From a checkpoint of a small transformer trained on Wikipedia: tied embeddings, 1379M tokens.
Each number is 128 + 32 x the weight over its row's rms, rounded and kept within 0 to 255. Layers, rows and columns count from 0. Numbers have three digits each. The size before them is the row's rms in percent of the matrix's.

# v: layer 6 attention value, 1024x640, rms 0.0148, rows 1002-1023, columns 192-255
# o: layer 6 attention output (transposed), 1024x640, rms 0.0225, rows 1002-1023, columns 192-255
# up: layer 6 MLP up, 2560x640, rms 0.0252, rows 0-77, columns 192-255
# down: layer 6 MLP down (transposed), 2560x640, rms 0.022, rows 0-77, columns 192-255
v1002 095:103160159155103184148077073118158082141133106064111141146116027088147122137091087112113161151052196093117082125096116075151139097079109146173065102152149072131116100149110132125134109136121111
o1002 096:128194165142083156143158097114196148133043146109100126122116091152140108122140084203206122162160074154108157126123137169101129129188084128117176154128169156141140136128131134079155192154154114
v1003 094:132176140148125184133066105127124139130125069092153126118095130133134123130158126116139178148072048152101092093092141099066158138118167072142118098150108124098103148074162119120109180144057114
o1003 093:128154112152156145101136124133153116145064095151143181132118150133104127090115118149136129119126139124124119114147131166141158117164127134081124105120144147129091114168112083151131121093144120
v1004 095:112106192094132122142079166091112147125120157128053126130093118177142111161107174164095166133125145071110170139097111155124153107154124175151149135113146125139147126141111143138172123138121164
o1004 094:138081119142121113138164135150135103108132122125148089135150176130130151169098080130108132126200130125122159128167133082152095148098177141112115105182155076158146123108094144101088169134146187
v1005 093:130194136101153156126102109145149119100136133149111162131157174113168100103103102164192135157051144076136130158098135123159163156084108137147134155131048101113067134119134166130183112134101157
o1005 093:100055109149130134176146138047183094093206183084077088098085134141159174141146059120104125141150175126102134106180119133088184060128157118081125107117160133133124115128111058123150140160134141
v1006 096:127140125109141141159093092155182155101146082155107120096158172131143081112192112152163132168087121117148102062125152159061197102097125151118133133069123063142091149159118111136135144135105151
o1006 094:135166173115082153091155169128104149192184107087121144112107107139114083158100107133063157097101142089116128106134096133159168100162135138166093123183169152122121163101086101172081021160121155
v1007 093:152173175099095129118129140133080197111117031174117106144159048101140159095102108075114154174107115163140061106132172163112162125107115089164152134107114145134134150159156095134173163123135131
o1007 093:136145099085205119140145127127146139138074209084112187116086124116159126111154174094092121111112140076146153142097092187088116140144093127064097116123133190166124111148080142113156194106101122
v1008 092:092137096072144081055179100134139135156112186092133091119086120116119118158145137072098135132117157145124145120128131143115068117087153182098134184121163151134149076120112114092104145123102155
o1008 093:147132164097109164170148136124169097146139101141109154168121149080086114078112138152172199120079102146111137082119152154144107102133158103133098123145161061167102121170161132131096102098139162
v1009 094:154084066118095155153095091109137125131127156084105098098142116110130152084131094162113076099127171166163123091095103163166141158121105138124181129128112134146156109134126109108067132152070205
o1009 094:202088134149074065108123133118187141193109196184113177204158133135078101125177077124124139154155143069126160134155160109094133116155127135130062144117142080193130122105148152124062125207107135
v1010 095:144174128165107069130130130135152124140110129060152143124148104091157157128129107164102106121147106167061114068128140179082095120155134154095105182196150213196100116142122144119130150174127080
o1010 096:188071079090141124075124095116129168161185115099105098111107132145113106082147099129160148071118199123164161124181123110154115106097130145128186132124085082100113084042122102136078135196160084
v1011 094:155122088084125166098186138149157178081129095143138092129153152172149145209155140115203100164132183082127133111175090147128083111155123067129115121153109118181103097142154144138142181107122131
o1011 092:136134179097091145124150110175132134169075073094100141166142110083067102096068154065068151113112112148074131138142132076126156174089115077137161144160145122083155098166096171103198085158141124
v1012 097:096123151128080167171064133168090108147130164162087098190153085101144166107085085073069128088079107160111115195083131109128170113094113147124138103083154153099101126162160161161085095045102153
o1012 098:074144143148118110153179157123183146113111104180179169119093078133123075171173136129132147191122126145174131048129181162149165107128131143117103039171114125177102132117138154144170175141145138
v1013 097:152138098136126154163163122161139191086133099085126091058131113116135160190118125166154110179098130098191173128183162128115122136171151111146150112122197139135177119124115127141191099130087132
o1013 099:114144084117089113154166120089143116134181156118046135196096120134108087105152133109074164122144165234113101255080115118153174123135116091173110111084138120130113130116150180118109130195113079
v1014 093:149097123121046118155117152194106173142103139145098170198143198110130169077147168124102107174109141144107096133156147085112131110127106117090108161151153171084131135142065192108152078145163160
o1014 091:091083123082136087123177041142105173130170131143118136086076136142163167135121146177137121089113146131145121137147096078123155114171163118126091112103154167144109116136064089085159118146114100
v1015 097:093142147076133112142101129122141126149140114114116177164186132092122143105151132146158134144140093082130086087180173173076170181076159151121190122150128086082135168125159089183072204155126154
o1015 096:137109086081108120020176163203139152114095137129116143123150141123090135159069180125109096094148174096077135101140172088163071071132089118159068192150172143144174055175147128154165065126130144
v1016 092:170146132164143139140079160166105141174117105137153115170180171163079163163079109091094183136120088123187079162038144073139100119071140104161118098130122071134173199111084086141104154130145112
o1016 094:141151163126084203097135131158147140158026142131124144141102137156099167108114160141150149073167138137153115188116143065123116120140151113108049130155069179122096103128106138168123156134140144
v1017 096:138090153167074110148098149133176088163126110147140065160116137125147083113106142110081140075136148118111099142078167090127119150170125132192065145136077090056104057123092110136089101139124162
o1017 095:110092135207172128150116123030097216064126137159145107140151149108160128128136097095223190123144123201185162159126081125136128139165164137118180087096185130125163172126120134094131185095116061
v1018 090:135129077103146137134155127090119106116122147091073127166132214106093175139155170132067127112161114175100117126188101123121143138060118164145066112137139128109113132182122093166088098171132136
o1018 093:104091178179102114120144117154096128164151111154159107132113175130096117161097068159059160061095167126142147163078114151175134109140116205154233125152106098124177131117151096114080077089086157
v1019 094:120104065085117129105128153113107141102157135095119131140129129107130139121157082131100136129086134103163119133159101186199132154090137207145155152169147156169097113141078105127123116083135153
o1019 094:109152096150115149097124153165111152139114156112070129073095107152132121065098157085164109134159146065155160162103153144156105124103100136135104153067150085108175204111101093123086109148132142
v1020 094:109144110171139109124164139084066069159118135140181075167219109149075143135176128094090149081152067183150114131078162126157115121157100178109114149136157143179088101130130106195061157114148144
o1020 095:173148159137160113091119127150135119143066149116127095092142148128107102078102132122132220215174124066135135129126153059149169128134128134129170150078091166168141125176196178137117178089156101
v1021 093:103187103103074062123118085109180142155124196100117115139095092140141088096088134121185160172118102146130161095141128160124156128077129126107145110106152145148114189152069096106202071197116127
o1021 095:133144077098150113140125091019132087140143098189093085141110126199163165158141117156120051124108116117166084215127145131107165117159136129165070153081104122165131161123089054114115113140100108
v1022 092:128167154115136140170103136123107144177111121117133137169127092121132165073204137120117142082135162112134168107127148082129130059097136085193162162110149104133124134090121105090089140186172136
o1022 092:091175181031100154157131179107149091174086141132107158142168126127143090196105115105107126150124103145150123144062118080107132137136123095097170116100035157101117109166095094151168092088122111
v1023 091:119105113099147107112101110109169133126084141104164164113140210093171144057108117164132063120132134150160120165165118102128111156128149170144176142104102087120092144174125108098078140139121153
o1023 091:134133176130098178134141141146128101160187152136092144149129133114120052165164153165174136109132118181106146070116124122091134056166130138161165133101171122179105119128095100095121094108111172
up0 108:131119167100140173100091125144117128062129116091131109078110147129063149118127137160163111119132124080099094120145128149157128132167149135083083144107108134143121119124114126108114138140137113
down0 100:129101158108121136140170104073145150205185128122114086156146152118153075094105116154148108138041124123151135145074069162113123105134048118122150154101108132078137123126098121155140111124073141
up1 103:159152117186085115185131152124147106158117074085149150126083174132059137152160119127102120078183121098102123156158157120162096102067171145207138147148084168164089128108126163075183184139072176
down1 101:097070115141150165107112163152123181110156141162083118156168119111161124122100147054140151137116165129178162177136123086105149144115104113172090122159111099092162125123157081120083113073168069
up2 099:162137079127129156120133068155178131109140122092179161142114080088193126150154099100117164117084096032061103100156118148104109167087139080139097087111084150175078120119096125101113139147144142
down2 095:122089136137122148098095083140111139139146147136130129105097173176086127135159121096105082128158134157133106169087179147162139113136071118102142114115157134063171079143114201169130150122062128
up3 106:162157087099187152121105102132103123085177097117129146158145164130112162057128124131142102138128204098177124098083161120169137177151160150182160124102096085163143130138146142128132153202123093
down3 106:109121080143126054136173135063175046152106144116151133105127101104154103160113228193139146110117077120105171113091163127142123088119134088084135097079168145142057139147161087099166193086102159
up4 091:133124158144173156169138118111101159110127108163117117103096161111127148079193131118183144186142108146195118088150142092115102118119142048222193120130105182149087100135118114110193146124140115
down4 095:152121120165130110084143093149101166166222188148155141086124104192123121148110100121087168116125146100218144116183160134173136149161177141172132135119125158102158134132151131171088113116109129
up5 113:080112145085186127127134161139137097121163122131081191132078171098086116114126103121128112152074173122121086084156072128103143089141148126137196131126135135112147142114101157153103146150122102
down5 107:156140088133110186081151096153081093146149142146103098146121133137176126120112146194122130072130117114078147125128168166169068113202085074094095143077139151197092124097112088146137098096089156
up6 103:067197113138083121169124154109089151111179119113043155115065128085104080124158133059137089108160128183135120103199102143123143110115197138150156112156169095124142091123056109128108107118114110
down6 100:101157141125198138105099098129085106124146184094160137149123153079147206111140190086139145112106154084186083167120125118161158091131153128090100116130149165108138139139190160072172116181066119
up7 081:106144122159114115130153151040174173109134137125109142135108090133121085157043167119131070135140149185117089112139149124160130112096110147156115162090152151158134133069123178146126142077172161
down7 084:143118107095155110091149172150136100114086137119106139084145135174186179107138095150169169088172136202096112172148096136083095118156124156152065129137118106205145126141221147150123092140105150
up8 098:055141097166143155103126140100121106119147146155171142134178136108119095082136129090172144187147130107100087072128099134081135155111133119105100064123130178168163127147080173126151082145080109
down8 100:169136165114106136121133154116146111100248082133125145097104132071175138140151131142130077071178114218205123157106111105142158106125135115150180137099127111080073131163125118135116151098101131
up9 106:092121098112137155124135173106155145081149079128198166121124153130074095110095201107102050173050131097060059127113094095119072082127120120111136159095113134149095150120125142095093109191059193
down9 105:131134116170099082113140156161176154142131088106149140110154153103145170064096125091130095121158127145108159120171198066095187094169173119169134171118165118164132143181109169106056143080209152
up10 099:151111110105099088103147130132087126104161029087191135138130141158156085093131112136204213051155116113167150110116130075111077150124128118122128109076127143111111105173088120129156107161211181
down10 103:139127126120188128148144161119120137130143114177111201140089158168115136118182066193108097210088107041123148164121157132111154157148124109133145110129167135150106098099114152126109171174153063
up11 084:133098092113118117158149150074112138095163175172139128140112142150153089123156115091131072094087155124072119072114155161149169126146146124166073126186136103129133163096106115139077115125103154
down11 092:138133028085107187096129128170108149171153155079087223140136077143114114143167130180137133154186164158174123118198068085123132155100129096145125108111138140082133136124091173118170095133098079
up12 095:148130102159173147174092170085138123120146160148142152086135095145161081134139094144106145151152077138090076154077158107110161187171079126151128148126152176076086108125154137079106141133156194
down12 088:103141127098150169089157137112096120125103164115072182102122145131141128117130140120120169168192192165165154108099135094185116121177136115112059205098113114126148071111096103194162125092133168
up13 088:109077123152200154104146154101143072089166190142098138107151143135091166106090127136090137129124067145132128112182093170150115146090124177156128122136172193123166124169139158165175115096171187
down13 088:145093165130146123112161109178146111151113155159114087192119124135147123135164157116156149094155148115207168127127127169137172138125160111063199122124127248130175148115150169059128119167160117
up14 105:121110106095127131134168133158151140064191109145094078165100105083108111139103159127154147154134122147109118127155201121121159150183130101087157109139142091103078024118112087086117175198094150
down14 105:087166154102077149162146118151117165047189099139127122113072122135120089107156185158153079123198109166174061112137123078142133164080171153119138072157169136164093137175110178104162037142154139
up15 080:127162177133192144125141159122195132137107150126103121079121133122093106120096100146116203162178161151125127123102147220123094141117133116143226119137130173189020089159093147155168116123136140
down15 085:200163037138142133101094117141142118120116104135146124164172168138128177136145154125145113127153100084081069133154120107091131078129104108137185149066149158119163178102118138191084118130109135
up16 108:160134112137157140106121146135112151062140156117116179088088115089111087140152156119114120136140175108167162088142111201136105125109186121094079095120160167088088067133141153177143160110152099
down16 102:068193080137064114121087131124090143132158152112107163157197129048112141134168157112169131098119141167096108123153160114128116169107170150168194128114109110172066149135107108154131115098118153
up17 103:114146131147145202115098172097226096103110143120099124114128155083131105155138175148188119072109122114139121098114122167082120170152136152137143090107109160170115137145136184121151069170131142
down17 103:128129071137146075222140140079195092155192151142125063140135126164150163118129144131154105137141162118094175157105085137160170105115172113137110115144146105144114094149141135173124111125151103
up18 101:133094108113148107071177159117235107073131130180134172160157144089062119167108118123126114132109131128152138161105141078173176085173141190149165112181149078094211137144168103063070085124171080
down18 098:128152151124082118178085105142145120163161140156139210139142102204123137138169108175084165158137127149114127125147136046175142116150120161123076114110115122143128148185097133144112058219152130
up19 102:120138108149118144178080116151132193115126078114064125061156130178169141180156099158081169145116174083086127123122132132112106086111215173137097117159120139118121133140139102116192119151143138
down19 104:066115123143178121140106180078124098172127117136054134133106111158146121166164115108160154156129107165122143071071164109115142155105165067097143116094157092127140153150139122123150108123172124
up20 105:086130097131151146123163118090130140134140179134100145098137100120161071137099139167095059144074140172104121101115183123115121124058142047085126182153162118107102142123174137125151094152125115
down20 097:150132140119131103140160080174111127084167097128157136166129149123060162142133134099104129084164086140116119119087183129160105105132062160148183152151115129105144126114101180172157153058183110
up21 098:162133126160140103120174102159176111102129118125166142046110159150103117110128163126145144080183086173129142072141129168065130127144170096109126137116133100125112150174157155089116088131141093
down21 093:097144122095103174078131164126110093082146099157128120212116095083145132188166092095115040154136139146128148197114111116103136130122175098161112158114105130120145104054131081151131159164213101
up22 103:095082083158097184154183181108141097047116126101110138137126142072152131125155182143140136152114117090058139111132196143105137122068077131143118091123114104120140100127176145115103163139157129
down22 098:149179103077141104122115099097162197188110157151101106097128148153122114116179100143106069010080162111183109114068070086161115185135099135110150156147118142100150171169119107174167147149141133
up23 096:170190148146112155160153166086139115132166085060142201131150142139124105111142132121131112111189151164113114160145121137145099185137111109110112078092131146132095117133148146120159119106128140
down23 098:144108141127171006107087133133166061140165187159115103205198159168119193084150126164144137082169110135155148092155150146125120067153176166070162147177097145170154188105139143132124121182146158
up24 102:075091114212123118118085139146113159163128173124118116073162131073120149099151113074187152144113088139137092155158176142093172157071097059135091100125144126097133092225078098130132162122089106
down24 095:144115128126105161126108139134074031078121108130137141142120113172144140148111100168137166135109132157108110104179177111160151177208112124067154152080133109156127100128127134199127099119108131
up25 091:135111149157114104060151079158177162114140172094149180146119105174125126157159115122159130090140165097096065043115122162155148125125144108139216112134144115205092154109160094175104130166156132
down25 098:140089116132117181158107119110153129145175112036159142079086106097119191103108130141135082104121091162129139148127142119121139154116048076102114094124099142073171169154139070153093150103127124
up26 111:085112159117147172136163156146123123121151159136132161128144190065129098107120182112150128154183139151133108177115123156101142104140124086168200133127141138099120083130087217129097107163103145
down26 104:180106122141147155182162137134124022158163156152161107134129123148142107124118145150154129143169119194123090067116122063150144125154108131163173120075056130107090153141123139140160062172088160
up27 096:092151135130183200080121148148150172063138126079127143105145092089140156103139130069143172237152088077088106147096136119130115122169126131177142139109136194090091118186179152120163100098140090
down27 096:102176122132196113138187094181175098151173093177122106093130120132147146119132089121161139116083155162145114160150141118174154091181183191164129132147171129140141087152115085088164077094093122
up28 104:158096116136170150122114098103147141078176085142092172063115082097161064161088152101124112141117091092137131152146173089157093113177141076165114135131140209195136102096116121133127114146136113
down28 099:150131093161150139158213191126118107096047138120155085133157170158115122101130163124098103128169125172104133122102133134084140125114099145090147138112166144136076106160121154096157144116093187
up29 108:156121146058138088138028129128092130143151134095081122119162138100088208088143108166191109093105124093092118121174162163104101147072128168104072153166151105141152054080134173168109099160123122
down29 105:169095136112110150105105086087132130107113146165091095165171120155131088208151168133161137147093162184156124125114092143179089090100168112149106179125107142099064139168100122105114153139123174
up30 101:073095118119192155091055150167122145129096120077148140085176117112172134080123133093205087065131162098077128101131146089151154175132142129128143108145136159131128142081129129133085147208134200
down30 096:102109111121201106190182096116083080136218085111079114154110107065119090121164156145084145128127102131146119071167122135117135048119114129089217112132097119097147137165101091115102146105054171
up31 101:121099137163145185111118137195081132170137125174174223079089146073150109085126105129135093066168149137054128061142164089090101088161188075140150153136153141163176061173134104170131109161151109
down31 094:126086139150075115110146075124150104129154131088126145120113131104169093144083190127152139143157110161100133135109114135157077091126175120156088144070079193109141191144137091124114136090111133
up32 102:110115130141170133078097164122099137117178106195176139103130170097088155168143173073111100080172145068105121103119147081119110099137132159170123120072067127151132118144088126087119076151164197
down32 097:111127142106074135111154134200124104148205073144173092180119126114086152072118108154150132091071112173102097154124087159169127128061123114117163134094157094119153155110086134141180095111143150
up33 085:167168143105131168121115105123103158111139154071148142112100104077137168126076063148110118113096120105179038117128146061098056129061149119130116157096134145060142141123135128076170120125128144
down33 091:078154076129082116126086169153174186126137091124138112182134129148079118138102183100149122123153155103093163147170147167128210146175104078171111136165112152152179099162145188073039138176132162
up34 095:141179107097127114099134116078135134130130083228102149143124133158142190160149088111122156191103153104131103096112160105133140182136204128092121171116172119146071146121102118143141094150173138
down34 101:133169167132094098147090113141125100141186089118098130135115129132110110145149183112113072100121114124131090131132085142115155152068138135102165111048136157182132109171129132096048131141136129
up35 091:131144152121095152192122167175133160136143091131084152146131106106180137134121139100117148201084100134145100109057122125131141198090163050149152132135132152141106137149078164147208119094089125
down35 083:078161021139112139184137103197139132146187096117168128156104099108117123131085119143127189147192120143133143163112129152107096112138139076142144151145155086114138141135154090173101132185168148
up36 097:115113095147126148110067151110114157113140078163154118117125111164147148128086124157092140171141143114123102074185132114166127115140125132148166130121126145082211104093071137063158161173215151
down36 091:134095122128120108151138113057140145093000155094099142144110157086133099147142162081124100145123104170113136117127155145091190099128145094110144142126127144139095115071182070110112115113130086
up37 119:099126145160117127170120146045125176138177104118193161096077089096115117116113065103105077122129132151072095131156154123142102127024103126061143137089160113205148128092114121131169111147136083
down37 122:077100158116077140113083118132164114131144134078137147115121099067134102141089110165092117104143165092087139159164109138131173086162143130144111138110146184109144109061146058044210190111056164
up38 084:091064047148111127135150183172102139141056098126177105115166145106125087110135170143128148135110095128056069136153155160076111191101116128092138095150144112128132147105154139125132059134179137
down38 093:114142148113087104168165136140101120183255113115086150161155164127109178136163116121176151156166138118148194115138133096120152061127138087096128090132114093132149102156122136173133106158161103
up39 104:132151136126150144211113106138105139097153173069148116142094142174097111125056069101142202044110120101095140152121148102138092165090077095111156141082064149149097093097148134214147171132158168
down39 103:120121146120135159139053137144101141119199084152069123063140184126086139105166141153104088138088065113114090162134125143140122104181127111179142121088169134123215123156148052098089167132142081
up40 095:055076098211111137140160135158140138158133080185158137105108156085081067173154109127165104167189131121143053139163141115090059139155146064119109204173155130132125145099071137125095132101180168
down40 093:148189185158129111081109126120110160142153130124132140146156089120138113139145109131136123149103151149155153131110137134109108072039086156160144134113064113158081122111132142164053136126085143
up41 101:121154159115154117128127108108152131120148118125132137122122124103138131084057132109180123097083142154144173190091071160083101119112147152157109144123117148115197127154154176158141155149153117
down41 100:144148155146118115144133138107131119125176083171156126073088098159139133145144076108120194137163140099120168083085126133160129117096137109123135123174149103079053105157149163125142135155091129
up42 107:112088112126098140179171138129112112121158071119094166091160180123157128145095168116092090176133148081120152142129092080121114153133108150127116174133057165108144102140128154130127103172115086
down42 109:098126111086112110120158096119147126052195132124111084152152132155114123119114105143143115066118109145054104117173105106146099155122112098178203200116187094076142088138181069099088136084091143
up43 107:131127169124148103171154109132172143145139124135161170156164157133110146066135177103119111172129104100121104145160134119137145116147113157170154175151106135103183108168088141076073132150116101
down43 103:112119082148123163109086134107083108178068111115158130113110122139119101113148116123074126140092122143079127114138151127120147086166134127167048207117111085152108159183159088175139141128168193
up44 099:098171119163186102136126152106177120092118102086094138103100113139144106160096088151089097140143097103129131154124109108159089163143107141117155154088172178121168127086180196153097144156098125
down44 089:026140130152157137141095155062106186113081102154165158127103056118141148116082157151190183179146112138095146155122082140064085162130090152170125094133192120126091198078077122166159146126018107
up45 099:118094088109062198147099140135129190115135136108100121131111137136173193127121172127139107137146159027149097117126160154115121145219183075143110132094115164130064126145149098095137163142131133
down45 094:141080149087098133150153142158164200082194134112107134151155135100103036131106133095125109088123104135141163118168161151165139084070127097163133044106097082136096136182040148159131130040104125
up46 106:091154133164126191140104186083076137170124137076161173054122091133109162109137179087123144137091125122082108173111155173139149138128163092160171162136132181069128129136123134157115153097130147
down46 099:118128163168132162105076186111162156144023059148113151110085112068167124122119140135104125113140088086166151161141052122107159154171125149137078161155164165171119038149117135163123113079085119
up47 098:145135105117141153128126139143100174064173085131154116110177109171146123134122160107149097147145110111070093134196139101097125092132156146084135115097156105172092101126140145096107108156122132
down47 090:152126151124064161134115156131149130101113156128164134113059167151035101144107164145104144155182126120127146154141072072111153071057128174122130147142083087075118147105128109142162130070132094
up48 110:111156155236140141095041149158141150115127156017191076154160128112137114125149112142112133097125143150140125060057089130172125129090126159147089156096134147157159147103161136097169169122140121
down48 115:105172130194165143162120105167158140144167124149079136170165072151138088121085173095169151092074142102066144115107153126108147194097090108117140100065133112136129140092127145150139100142114123
up49 079:096099097110086151183114159122153194112143111159164148121146138061083178117090163148113114113106140116134085118105139069099159102122138143135156074118173158079103103157116131166149146165116077
down49 087:138132114082173193067138179191136113163171142093141145131151162147068091149149134164118181126160182146076134154118087165110124130153114102140177122087130078115071195136165181160126035134144151
up50 104:104138131228088144110085124150130116116116173104152150113176089075170155140097103096116139094148152149145151114106138166143155170175168114142148158154154124105050141103125141174118141099097104
down50 103:186120166143149103144119100150117181123117107165141173120121148224099098162116131119169098105110146141062145110107177100125115177131155118073130103107144122164140114172088112089172140089148057
up51 097:113186112153159104119185070157113120094159115130150098106130130118060126125146092157169101163129089176103142160124114137124099207170125104156145137116159127175163105112166206163102136111084129
down51 095:141125165148132175127096152100105167164112069131128114160102128121128149129118124130129174141165125057140079102137121112118111114090144097116181063128159116126156174090084101132115075150129106
up52 097:125118140165163164144189086113127177142131108102099140133102093140130109160143131170115118214036173112104114067098132155166144146129179127159149137123074078111138159142139122161145164104150154
down52 092:164127095141102184118096136163174127143156122148169151152097182146111134151138158050094153112113142158165128136104100102131105096135112061094211118097121165188186115130102121084099123176126152
up53 102:087171129162112217137082173174121138088151067148190108093119080162116082103168118070103120174148096122107114112112158102121139164103198089188171153131104162174064144165191170151069105111102132
down53 098:166087101096122128155124162113169114079214117081120122172143150134123206115131144083126175124201147165091106177161093185112125156194118159155075111097162140113134156130147164164157118197135102
up54 094:103107114140090103137108099083118134120175162094113113145111136068142183154150118136151076139147170094061095111148127114182126138124120114124156195116067145127146108139086150112118177152078140
down54 091:103142109179097132113103107138160106131080123167152146085164164076150102107110093122093092107162150118164133135040134133070107117122104119094073086123138061161073120159173106114131147102156086
up55 105:109143146088103145131129111123079132114142090144104140174110163116112139130123182136120169099166130096151086129121115150172110157157113101172138164100124139113119101113105111093163173103154158
down55 106:129204229148108110122157145124124154102050081151126160183110127096141150134148123168137104183121125174083110136129131154134161131128088082187115137150141111156114144113116148073126138104116127
up56 108:123104160121108094108135136153157142159153134091104137100115156119181092165089212126156086133111149027131116098146115118139075205141129117101144134149138093107166110127105185102122135118097139
down56 098:181100126124175118123136131144129099142125141134032186123098143083185148083071117123156146120185140030114092118176099128136119147168172174091167112145143119104114131116124158164118146064124131
up57 098:095137124163196132071109174111111191139136146106118117154109077100098118116151154136084120131108090102091097143163163113151118126064166111132147193098137109119081190121111152127109158136119103
down57 098:138182147163099101151126112142080098161159139121114103116142195144101129139115115139078081135112136159114144126133185167127143144115134117139064126127101157138193118193180130122130136105108125
up58 117:136120137227161067126068089165158174059138122131142113124168113155167144117160130089100130106102188120104135109087126150186148073128154151089136140075132146119169076124193124118187147143120122
down58 128:102090108172148115193072114126102150147185127165111077097179149112117168113133106092159108099158122094124138133170128195173160123088116101127118124109115122094134088082108222214155080106117126
up59 108:101134141107113142140170130111123125139179154140145124077150128113095134091139114148133128126178180152101085132051169124116112119094150125123188108126169137096077166160106134126101142147117100
down59 101:112095138118156151081119109133107131112243148139115089087127079116106131144123114157108179183147121121145103171116065162084195086145108125149135130116165117118129123155118133094072132084117107
up60 110:101120108111135124127103088112092132140122106040137167045164105096112147182128126091226114156098165112110024164080142128127126158161162120103107127159128177161121113116168137101103145124140103
down60 103:078107131138163075082125120123092134203161115129098095053137117133172116096093083129137072126141113165172155223148112097130124139087109163163120149147152125126102082105154068096149139138200093
up61 095:089119147084165130129054115144144165140137087094097162133168107130113148141110194117139065160080106111143152056151129159112154099125144104109128101070154168104173166097165189080135176133063160
down61 095:169133111184080152147108142127143152114103132079184131155053134136151131113105092129168185118137096077107112121136152140097183164145176107084155095083070107129104119172090136146047081134171099
up62 093:107116122101146131142101145105130127121150162080141094105083100141085124095118135140094137167192132052107090168126088152114133144182126107177155184069097168099142103114097169137135139108109144
down62 098:076072146171133129101132107131156157163183134122079129141166147096110119124094175110124103099130104147155158052116083152131131125118106144108149119136196044109154106093123129109075083097112132
up63 102:073051083107095117146097102178174130099138120154120131107123186079103156139084118093163084113078166165056125183161135137107103113156134163145083156163098119135131098095138125104108172151093221
down63 103:021107119150102109150148100068127126172083141203048142048128144141204133151108151097093168149142076135107087112100144143086151142059121120076177150108122127121119138139095094076109136097086129
up64 111:136156139163075159135132121085142080180160117117104095128173146128131161150158130110082125155112132195144109090122150114150126092120158116146089121126194122187155139129107170126164171114139121
down64 112:120132113151135145128145202111156179116102151138164145097112119184164166108137158140122088137211141152127111101100137100148188131137161135136108126142134099104204150108127140151089155134143141
up65 102:100149169033139143120112139084164154113140106085103129091131082141154161143141148111127074148086184082112159031150156126068099111065178109147154153127150141109107078165109174170107154122182204
down65 097:116064111145131138118061123121191159156073159127125159131106159139073139145136129119150071076143137132086122133046143169162149059126084137106130112117138116107145142103168134123148169150127101
up66 100:131124144176156113145100150171137139149103134135117132118133095082080091090110130090071139067114148121112138133158144152143102131148151101129144154142189138104145153171167138102110124153053100
down66 100:119142110090067063163135158129129083064111065112197126118047169143077172152155071154115146161091158170153200133094136149114104112146100143091164100127116111158119097126169016137118121132191134
up67 108:100098136181105230097126141155119096131152149058113147105038147105122071103153160141166143115099127117118115072138111160153137133128170094116146136154110078099115145140134163094132105166103138
down67 106:139109110115113143142099133077121140144148077090088119138130136134147082130128145102135110093186175121143164111101165150112138087117176119107107133138120233158123176128157070125151122085134044
up68 096:100160177126142119128119145180186164143122152136171140150139090192142058105103201151146107120145125178131126144137115101145090156077158123130117135144118137131126117127126125118083093080148092
down68 094:124082094125129178075182140075133129144061176092136135152112079133155164048148074151103158153072097118092126075134116081086121106083116086139083147170149064083159121111142116117161124146111059
up69 095:103143184106150114143166129172080082177148097093168120101144093178075141145098114155094186118117118122059133052129161168151181155131153116086146136151106153193095146112113168107080085155082156
down69 094:058142138101114145174083158077147127079107147133134116078115149066192167129171106075163170147152140128141111183083164085083136097144102138096113064117124107092145141078131106151144141107155063
up70 099:162166133125073111122105109102164153145137138130114110153144097114147160049111073140160114129142072074163105110114019122096129150155092097133099143069116097128109136137075147143143145137144211
down70 101:116096126152101122103153158146103147131067097067116095133125142071062124174121144095079094129124167147070135145155203098140152062109154086123177161147167131175174155129110153134125097103087104
up71 103:154107130155109162123150115099112159112156087098147143126054132131097165051114200135144124095091116173113095141160135121121128147127172109133144187120154181149099093173118187154130161124096110
down71 104:135189102184111170123097192145148133108116177153160078101107113134189078175141113117059164113132133197136085100126172077137098105091162150171164127092107074110114115050142167166136089089106084
up72 103:111148096140120172155133154111169107112145088161181122105063106166134091124067155109206103167129122115087076126096132142137145113157189117075114095176128083156164129151126138130140102130120098
down72 099:137047175119105090144112091109066085114100173048145090165099125109121144117174170123113172096118147119124127112157102116149141064111136081116149109130095138118127120115153133103114070144089150
up73 083:066072099108184178061126096118164112147150117137144120118117153122112133120108155116106095174055163114121111107105161112157106161145132144101066148148106122175108154127131130150150110126144181
down73 097:165162124140082089172158190132152132124184158117142190140158137101111146122117055157151138088207123087108127186155079126183106125118138131186119096088159101056124110188170086135103113119105073
up74 095:094142135187175138079120181119105178140119110052127154141085138099148139087122147178188111099122103154132126113107141121150137208064113086166119103028137154186130141165141208153132142133093193
down74 092:080084120152132174169131141139177146154061168124088150092131129136153145056162148165124117130151140171112102093142115085137112095144124096148079102160111114178145156149137168130173091053093121
up75 102:157174120092115107141118101124139203125146105103167128110117100152146147171099088118150198161089102079135138118161141184149165132135127134121103137133130106119112151203124134092121117136074142
down75 094:125176133122140137127176143125110136098054108117023102159164125153143113167134098153145107164145115092132132088087126067089119148062114140094117072127132122181147163123136071106128149164134086
up76 109:095128095112115124101109166169152117118123032146156195121107090133113092087127117113123164083109113101110121117145138105053104119151160148153086074072118140162114131136174155122108054174156132
down76 099:136156161179160148087150138111122153127117104130176125141094096080141181147144129100147094172126129138122086139091159106145162078169072106132130107110109112145162130092137118131049108153179177
up77 108:145154127158163165123121145171101096105158159139066189123111155097067154098151187107140096131063137105084147136154164128149095125111177111110080098120078156199121101133113118085142117108068174
down77 112:157062075129126177083097157103096117101192096115125133134161083129107180110067145118105124208122121130130114139143158158125163210162113089124163102117084056129130095140131111161139154114147099